From a checkpoint of a small transformer trained on Wikipedia.
Size: 8 layers, width 160, 2 heads of 64, MLP 640 SwiGLU, vocabulary 4096, 4.43M parameters.
Each number is 500 + 25 x the weight over its row's rms, rounded and kept within 0 to 999. Layers, rows and columns count from 0. Numbers have three digits each. The size before them is the row's rms in percent of the matrix's.

# k: layer 3 attention key, 128x160, rms 0.112, rows 62-63, columns 0-159
# q: layer 3 attention query, 128x160, rms 0.11, rows 63, columns 0-159
# v: layer 3 attention value, 128x160, rms 0.139, rows 0-18, columns 0-159
# o: layer 3 attention output (transposed), 128x160, rms 0.13, rows 0-17, columns 0-159
k62 105:518507478502497526544505508488486525476561505473495486512480488483468522537492496469506490487466514520489483469487516494469500476490422496507497509547484428517500501494468514530528528525472507536521541533495438543505499487530508519468520524488453486476496493454508467489468460481483530498490516561471482498462522459502488477519507495539465486499515497480509498502503474498501506528526484506502518523444495507492460514472482466537539472505525517485508496533478504472443493472491517
q63 104:522518480534540581543530501443506516511538484522502466495509495527491486521509491511492513514457479502480483486539513505511490527501492443515520509508490530470503502524465506520503485530502438523517513534500508472573493478489511494488492506506515502532481508512488492480447455443498464438489535482485455486492465480522475503442527507490512499499523520514474535512489505495502503536516459500533507509512515505514542530516498472467513496516525490510468505469515469539483520525469518
k63 101:477490509494531487491510479495485511475544483523512496482474501504492456512493560475516483454488512501494524490479494487484492507540509466539492496537488524548476520502527518479451485499495467507481501478494501459467513487498485479455516521512505471523459492522476473515471457503434460478511498491489520534487470531472521529441487533511519520508438482526497506522539488541487544522459502486479487501480519489485515515496515477502470563493538542464487503463480541464475527506493471
v0 105:539500492518474486495497454501565538516513517484506497516470490502533504497470521478494517478488518528533457488469530493522533477519515532494496530513533521473509488524536445455486488512454487526520487516524499543528507546503503484484527497534490553454485488479489476487483499465486472493477498510531516503532428475494504493492526482479517467491480517495506538502504490517469529497496516536524496496472543515478500507487480507442511538514492436512459468506526510456447530502529507
o0 099:489505514544489444453519488519492537505517489496508493514509512481536506526497554477503527490512463524524500510508498497485480501508494544506494503463567492468522475477495521541486508437512504523469523486523504548519531511470471507507478480500494511496516467472496499519489456533478525513524553571453467491510508543531540543518526516479474475544518490518505526500519489508506560467504495527501482512505445500479515492490502506463515496503512503506504526473508465495461553493531499
v1 104:521497510516461510497511533503507517480488507449530515446477520499490475521468518509518507490462503505511497464457487473466525454505546521465482472554528485499508512496413461526468499504548514521506502463519508485483533513513515530501522455494526514488464494525507509498517467547557499523490508482502517517515456487527474479523479513523509503511472513534495502516525470468497541512544470524478537514468510485470520535520495500438484522520527510553478505495538501489508500494493507
o1 102:513501498476506465484444520516531497472527474481477522534486502487520497544478486465472538510454510518543522539501499530511496496501512463507489472486510471489488476453433453513457496469551502473529492491489474496505477507497497506533460487574518460490508514511486481506508471525498495470495490514491524539492503508495504495499478500498549472501547470481473543513477482496482459522489506488509490514448500479455477482520546519492479461493464529530455477510499455497470492514536517
v2 089:532476485529498496519452491498513516458520538475482500509473509491499479486487527511523467467512517539550441497484451502509484483515521539456476515490479465437528491478486462447504516521510491502489504487463509506511463544516446529532516483521487524527512489485497496492472519482489490463520470505526479464501475535530497477497498497463510518497534509549497452497492482515491537571482540467468504525523495512493506502491529500513514491524525518502526519474475467502548501511484448
o2 083:518509484520529462484505512504468496517482525480499476541536535512481498483503505462522520498506562534462546478503513503498516511492490486494499519520503493483536451542530497532507541513553519490513504482493498542515506472475478483491499504515487500512515487486562472515530555511495491483540454465516528533463509520519533512522489492488504469538528502494513513477466450474555533553499550500503501462476524527521514490520522483443529484492469502491514490514483487475518532521443487
v3 095:516516514484525492509496500415516512519541490550524559491515450500494490475510537488508510451506443480487500474510518484477497518493465494541498505496521492497520511513474536481513497454535454494520498486524492468487479512461515501515474506465499502499521502504506506480523520462490503484512467492519471518507519522513504463486514480432533538496503460510535514512502453520473520514482573534532484508511497499478474536490522465476506570513487544480516458504508528520492508500524510
o3 094:480496469491503502472553478522487512509490522477485519527513503524514509472540453460517503477534526544529535516486512523493434526523520531482490511478493525489497499540506523495500526474485516507490515536504462496514468495522493486497532491482516491534520515461396505494486508514467472537491458479516552514492533499538496456504460504459467497492525473489506525509497525530476453509500499499444505512502491509486475486492502498480474507522544507475503559540475509507484464510508469
v4 100:520502491480542558503504460489499468472535495537503509500499484521496518522516531531464483556507478483471497500489488498493508476499487463522464525502448508507500531464512557512541490549533487449522487464513482510496509506530500482473479468461488516501494489525520502503482478507456490499523490463473514497478548475467499544513536525508448509503517486489476539505445516523473511501484499533456483449531501460495507565471552483491481493495484513498469493486515499528496524532520491
o4 091:533491476528530480516530491482472464490540505516533513491475506487455519496488444531498485540481493464485490519510496459498522519492501507482435509483502498482528460541504517475480508471450481545478481480468502506474474501474562496493514478507525497535486449532505536538510464531531489488466516505482527488499485529547506469505524441504475515457516515531498484473481543489488471464510515520510525536476538497481486483498496479500477512523496500518524551508503513523528482437501497
v5 099:524488452504551506519531522548491459499493470489507493474519529482479554492493476513472482515495482502506524489478472510491491498484508492513464517530461452494498517490529479504528514514501529466526504459502454502524525513516486535489477482485484523490531484524499520479519448489545496533502524523494520511499531482526487478476459538501462486502512495478459521496513483505456525508523503481509535471475523509474491546427473480422510508482548514521487559518461499512521534494486478
o5 094:490449502500460483525560482489486477490489512485513560480531555452462515497499488476469473481468510519492520494498472485462519469471512503509502494526494514517536512515494468475476491510513513537558449488482502496454463497496473509563482523544503506508471521511478553505508485462490491489456458521485462513470490506499521521506501445500491492493518495480505504491490516504501494476430508520501505552471517504514473506456519513479559530509526516452487496474510489527488507502509511
v6 090:528498510510521515462481494472494514478464523521506503534487416528462488491486523542503515538519502516551502483510501538489520510506498503461468468491524530493504531481495471521518484483461521546516504508510476539521474478499438565506488488549462515466476540523511529489473461510495463485519497516503521484505520438474461491498518486487520493510462544476514513492507531497530497501503533468513492481525493536472480485524509487515525551505498471506456530479524527497476496504480464
o6 088:431475512518490469511471461439486482513497493519511492524510513496502472522535512509484527476469476511516495484473490464497494515501512479443515500518563522501516479513501480533467493511504474533442503495481509475532511488471494489560517486518536490556519502517528508510484498464490496496531564501488505488517513491514454508504484531506485453488508507486537484432489474472470505478541503494519465486528509531504516472511498461483489487511508500524497553511513480508468563553483508
v7 099:582470527466488478497524537498504510459477504516525513497556497509473496475518482509480487473507520505533493516476540513480524508535461509534493491509509491486526521516494494525465538515507504515506534541457515501507435473502486489509480453527520502447513463471499461508503502533486521508477525515485479506505502487490481471476502532460556502505475482520491499494528474535467546514494534494497484522478542495533467521495456484487511532509466556494512464495541524494545491467471518
o7 092:517508502484506482486507481535507527483495518480493485537496517517516502484475506485527502505545480484507486511491510531539471474477511477477523502541506511486465479497535524527508515495520525470525497476463457488567495469515508525560463525477490509571487481529485538490473467501490531480510466508506514498444484432498470468499518535494501439480521522491499558454511515506539514535523501499471470562502523511508507525485531474518499515486504474509522469512507485542473528473512474
v8 104:484480493533503502512502491485514470502530469493478491539552527541541509497496464476473493480515491518547479505541516481497499482463476494508514513509491491543471468516481525485519511493492536454527484542518531504465449542493509494496470482490477529465530501476473476475500487482533474485496489467520479516512518479507496508482536516491453442494479481537510493554497503523498479532438502531461487499475521553543498468531480469513469473526460479472519449501498526464519473488509490
o8 100:486493479533498517524508518531500512504496509502517470488493493515497503440490510487485478507510468511555458509485513528499519496482531518466541523498484484500515496547445528451488464475496554475500505482469450533473476490469536468489501527463440501519509462515471475494510503522535515548488563519525458530495460522472504495497506536505504497474480494498529489540489511513560494527499454488520485506546476461509509508498476528479467511479481506518524508494467504510519540476459490
v9 098:473468560481507498490542507510531481495469536495502497521469501484470507499471531513496467497499520516505483501535503489503515517505524506452450489546485511468424494499513470484493533549500522503510492514453473508518449540496505465479534488475509547472492510466460512515534510517519529518485470511450495512483500475506483491495533500504492518471455488511487493508523525443503484491526535475472518541504483466509476494521491475501553517529451480523498481509496550493469499458454479
o9 095:506529488504460483473482546514467532458490508488507472517512478471494465510471531513497500532453427511514500453473492514501503505503497526503505494578508491468505516487509491508493525516513452524490476525479471521529547516496491506517496497503527496506522516482529527468505495485456520461492515505497509494461503449486470487451523497484505502448506484485528480516473464518536489510547487481539493479494511523448539483517484499460489496491491530484512468487462470518519520442525559
v10 091:506526469561520501546501515507502490554508501487511476499524514480502464456476563487489470561528551461484524488478468455445488498524555515524518502549455477510488500521499514527502488509513510522478536464476511511481500462474490487510466507460496499522506446482514507505487515486487504472524478528488493480481476515488508477502557487514502493477549511478537486484546496524506522547492451504494491511483533480511484493500478522466504518532516483522502479475490495539506538518502463
o10 085:499502502493534503489490476520504526499496432542484529474496506489504500485504505474455487529563557539493480515495497491483534496535493484521497494475490461503537482518500507496481499517527552475483500523474465519558518520505442532470496491515535543510564495501514512518509507482487505522523517502481509510456532508511516510485510431506518497497450495488521498531496476516539486498452480519572477478489524535483508540505522503499531499488482507514486512517516529486523486432471476
v11 104:481534530513472447484460518497506482529516464518487525495559480500507461524482523455514479509481488512509509448508504525447512485487486502527526513515470521478502525487484477547466470502502492526511486490520514535493520469519549481510467520499491455459445508488473468452540509482509513509466474465516520549482512484518495506522548475512516529504485467476476505536526522513552517462450515524500474521511462480465550486491534516523498507520470516497488484509483514475525481517487502
o11 104:473510492504483491465503540492483468508470472499549516531448542507488497501518488478506512526482449524511557525465504544468492470486511485482508469540463520460514437514499512528495512520503508452484531464507490439482493522533478523457465473489513519505544522528514474498486502503512521509501527488509512498515527518479470487491508536485469500504492526507479484560518506529503478497524491495473491488564479492492488451517480524517484480537548507535509526519531504481504485495557466
v12 102:456568488519454463517489509487498511474517513497477527496488499505488505498537438523496523523502482470510495493499523491480490514524474538477520529520563493493471501473498532537527459465519490524472504518526478521515507462487508457473522480478511506479488520470470471526534456470527525508517498555483495529495493508500532515539539557502545526491502473492524474522514482491524533482531510496471523550480463467510474506510516488514481507484528528521501464502540482475521457486536476
o12 091:506486494459525511484502513456458503512519479496483499489490490502534500525526499487528517484470476511520495518502489522490511521535544506510501507473525496488467489471481455523504509556466483492518527469508485484526458479519508482472500513471485481494495501526470549474489500507485499524486519500596463500473513475484537521524474490503495515440533525502522520553522475533507490516475516467509455505511512464493512528441530422511502462505527468511489518552543476512518477496498509
v13 098:512523450518461490490442527537491542505491492510491497546514505490480512458508504479497500489500484493505491481520536506561448516510495507545527522496488488444506481518498531506502510477482510526554493470506517527518551514497515478467471487525518461464488492526513513496503497529467499517495482470516470491520522467578498494497551521506554476507533512492529472517491513479486505455465504526460492479521466482505513482502466458465515503506511477488511468560523516476516499528545497
o13 095:450511485546493530492513501526495497477511476501501459516475514476467507493542539486502537467521470524449456525483509495502482478521529476484538503475524518471500498513443502474531504439464519447497465501538533484475483480489486516504539506462498459537473503503538506493498473525502526481477454514517462493488503531490481507534478521530535494511499471479512435524483532513492499502480492566480484487490504514490535510474519478506495473496509489466504519497552468496502477493540457
v14 101:499481500516503494546505551503480510526494490485462501498501473479463520500477462473562497496449483495508527474513548518497542532508525514483504522469495495476502455516484500472528488520490533530477514492493483454546503458480548528514505481463496548477525484487432513513467532489499462489484482502489480547548501482496482476497485532519506543522529499508418450495486526514521494506495472482525563517520525515491508471488489507486528514478508526496530479521510519526488505496482510
o14 099:508532512508503516474534486475541456534464447512470503509530494468488517553479492514490537488498479491486516505505498464493476502519471527519495519510480513468489501490475501506474516472533498478539484504473478480465514478521518515492486514510458478509484522490492513460464539504503522477567495501535506489493533474461478543521558471475553502489497550468509558457466489507495502506499489482455481455519469476532478506483478509528480482540530513490507458502463458536515509469503506
v15 096:521503476475482552515497499495508494466576490508535487468496485469487503445497531477535487510516519496524519507476490535476446513477498506518473529539481505471482528477479492463511472475543477440499458458476519501493452549485485517472504474484522498508539510438511491490508508496446454475494553507465481497490518488494498525531527519509546479499531483477492502517521515508483513541543473465450518468507497449526514492487518467488502486511485485519526481497496491503506504489491490
o15 094:507501510465505462507535516510526512519499473518516469460506494493510477462500519500505542530496533528513489522514462507485497487477527540495508511516470508483514541501485560496498532505515514459515500505503490581495488475469474491535507468507560509496474495548497517560500509488511536479518503478523536500467513495516554505518482497521492535454502522492505500470465474495486503485453503520461493531466530493515507519517519480451482520504481532483557518513519460495557463480540521
v16 102:499505509469510505488483488472529489514458514515516527448488455488516479476495500494505498507509516533496528526476509502505480502512481535517520512510514526478535501491502503460462495531523497481487467524505515532516474543496521508443501507473506510500513548508466507511509566492504489534518541481534524450502503531480511480523483497438442548477487434470510491565496524519482522489490478508489518502506500478489558450479509505526529470550473487482497474458445498492499534505508510
o16 106:489491483497509485489454467500508488515516509505533444475484498517481508465516477479512504480496500540498512536472520526499467494484526576495477541523515490479494521488519495551543532494521491471550497549492474526516515480533487499482493460497485503457507483498501487482511489484529495473495544470486495478527481524495466489507489483462477514542478565502454497511487534475472484487530513501515504545542519543475508517470479528481460477534463494487538516461451511486514529498534543
v17 096:477512512510495465488483502510485509466505423524494473494495523496497492480471493480517443472466514475472519497546493484552454507441496471469472499500487491538520491478474480522507502506525517535514523501509534457496527523515503516543495482476552482482520506483512477501483532481463491537493471453489523498480522440475519461522473509523478483466528454520519495484494535527504499466451487541482492482480470542477505480521540476501492487487470539477505491477504498539481510485505544
o17 087:507542512514513529471483501452530512508468477491500506468549483480461503499513479496504490526527464458471510552496459518530476521497507469512457498536487513522507510514498505484496520482478500459472486517481486457457519486546537483479502500538487517524472524490462487477471477502512512479510487486554494543516501521529536492451498529513499516472444496517464465555498548472505525478514496522497505515494461442501478519557497509466511480489489499501522491482538536475505459515487529
v18 101:467500488540493515502516513509482542519476482509485497434469482491501543540484492545504474510459521499525469482529502509548488494460475476474483449493491538459514499482514512481503513551532484508541466503510513463499473529511463556472522471522518549530454544483498510501430484497465480502506526513497510512512489460528493531488544494510502499501507470500471517488530520492483522482474495485472497465510499505493468504502530473511485482468492515446494551498502490481476475468464473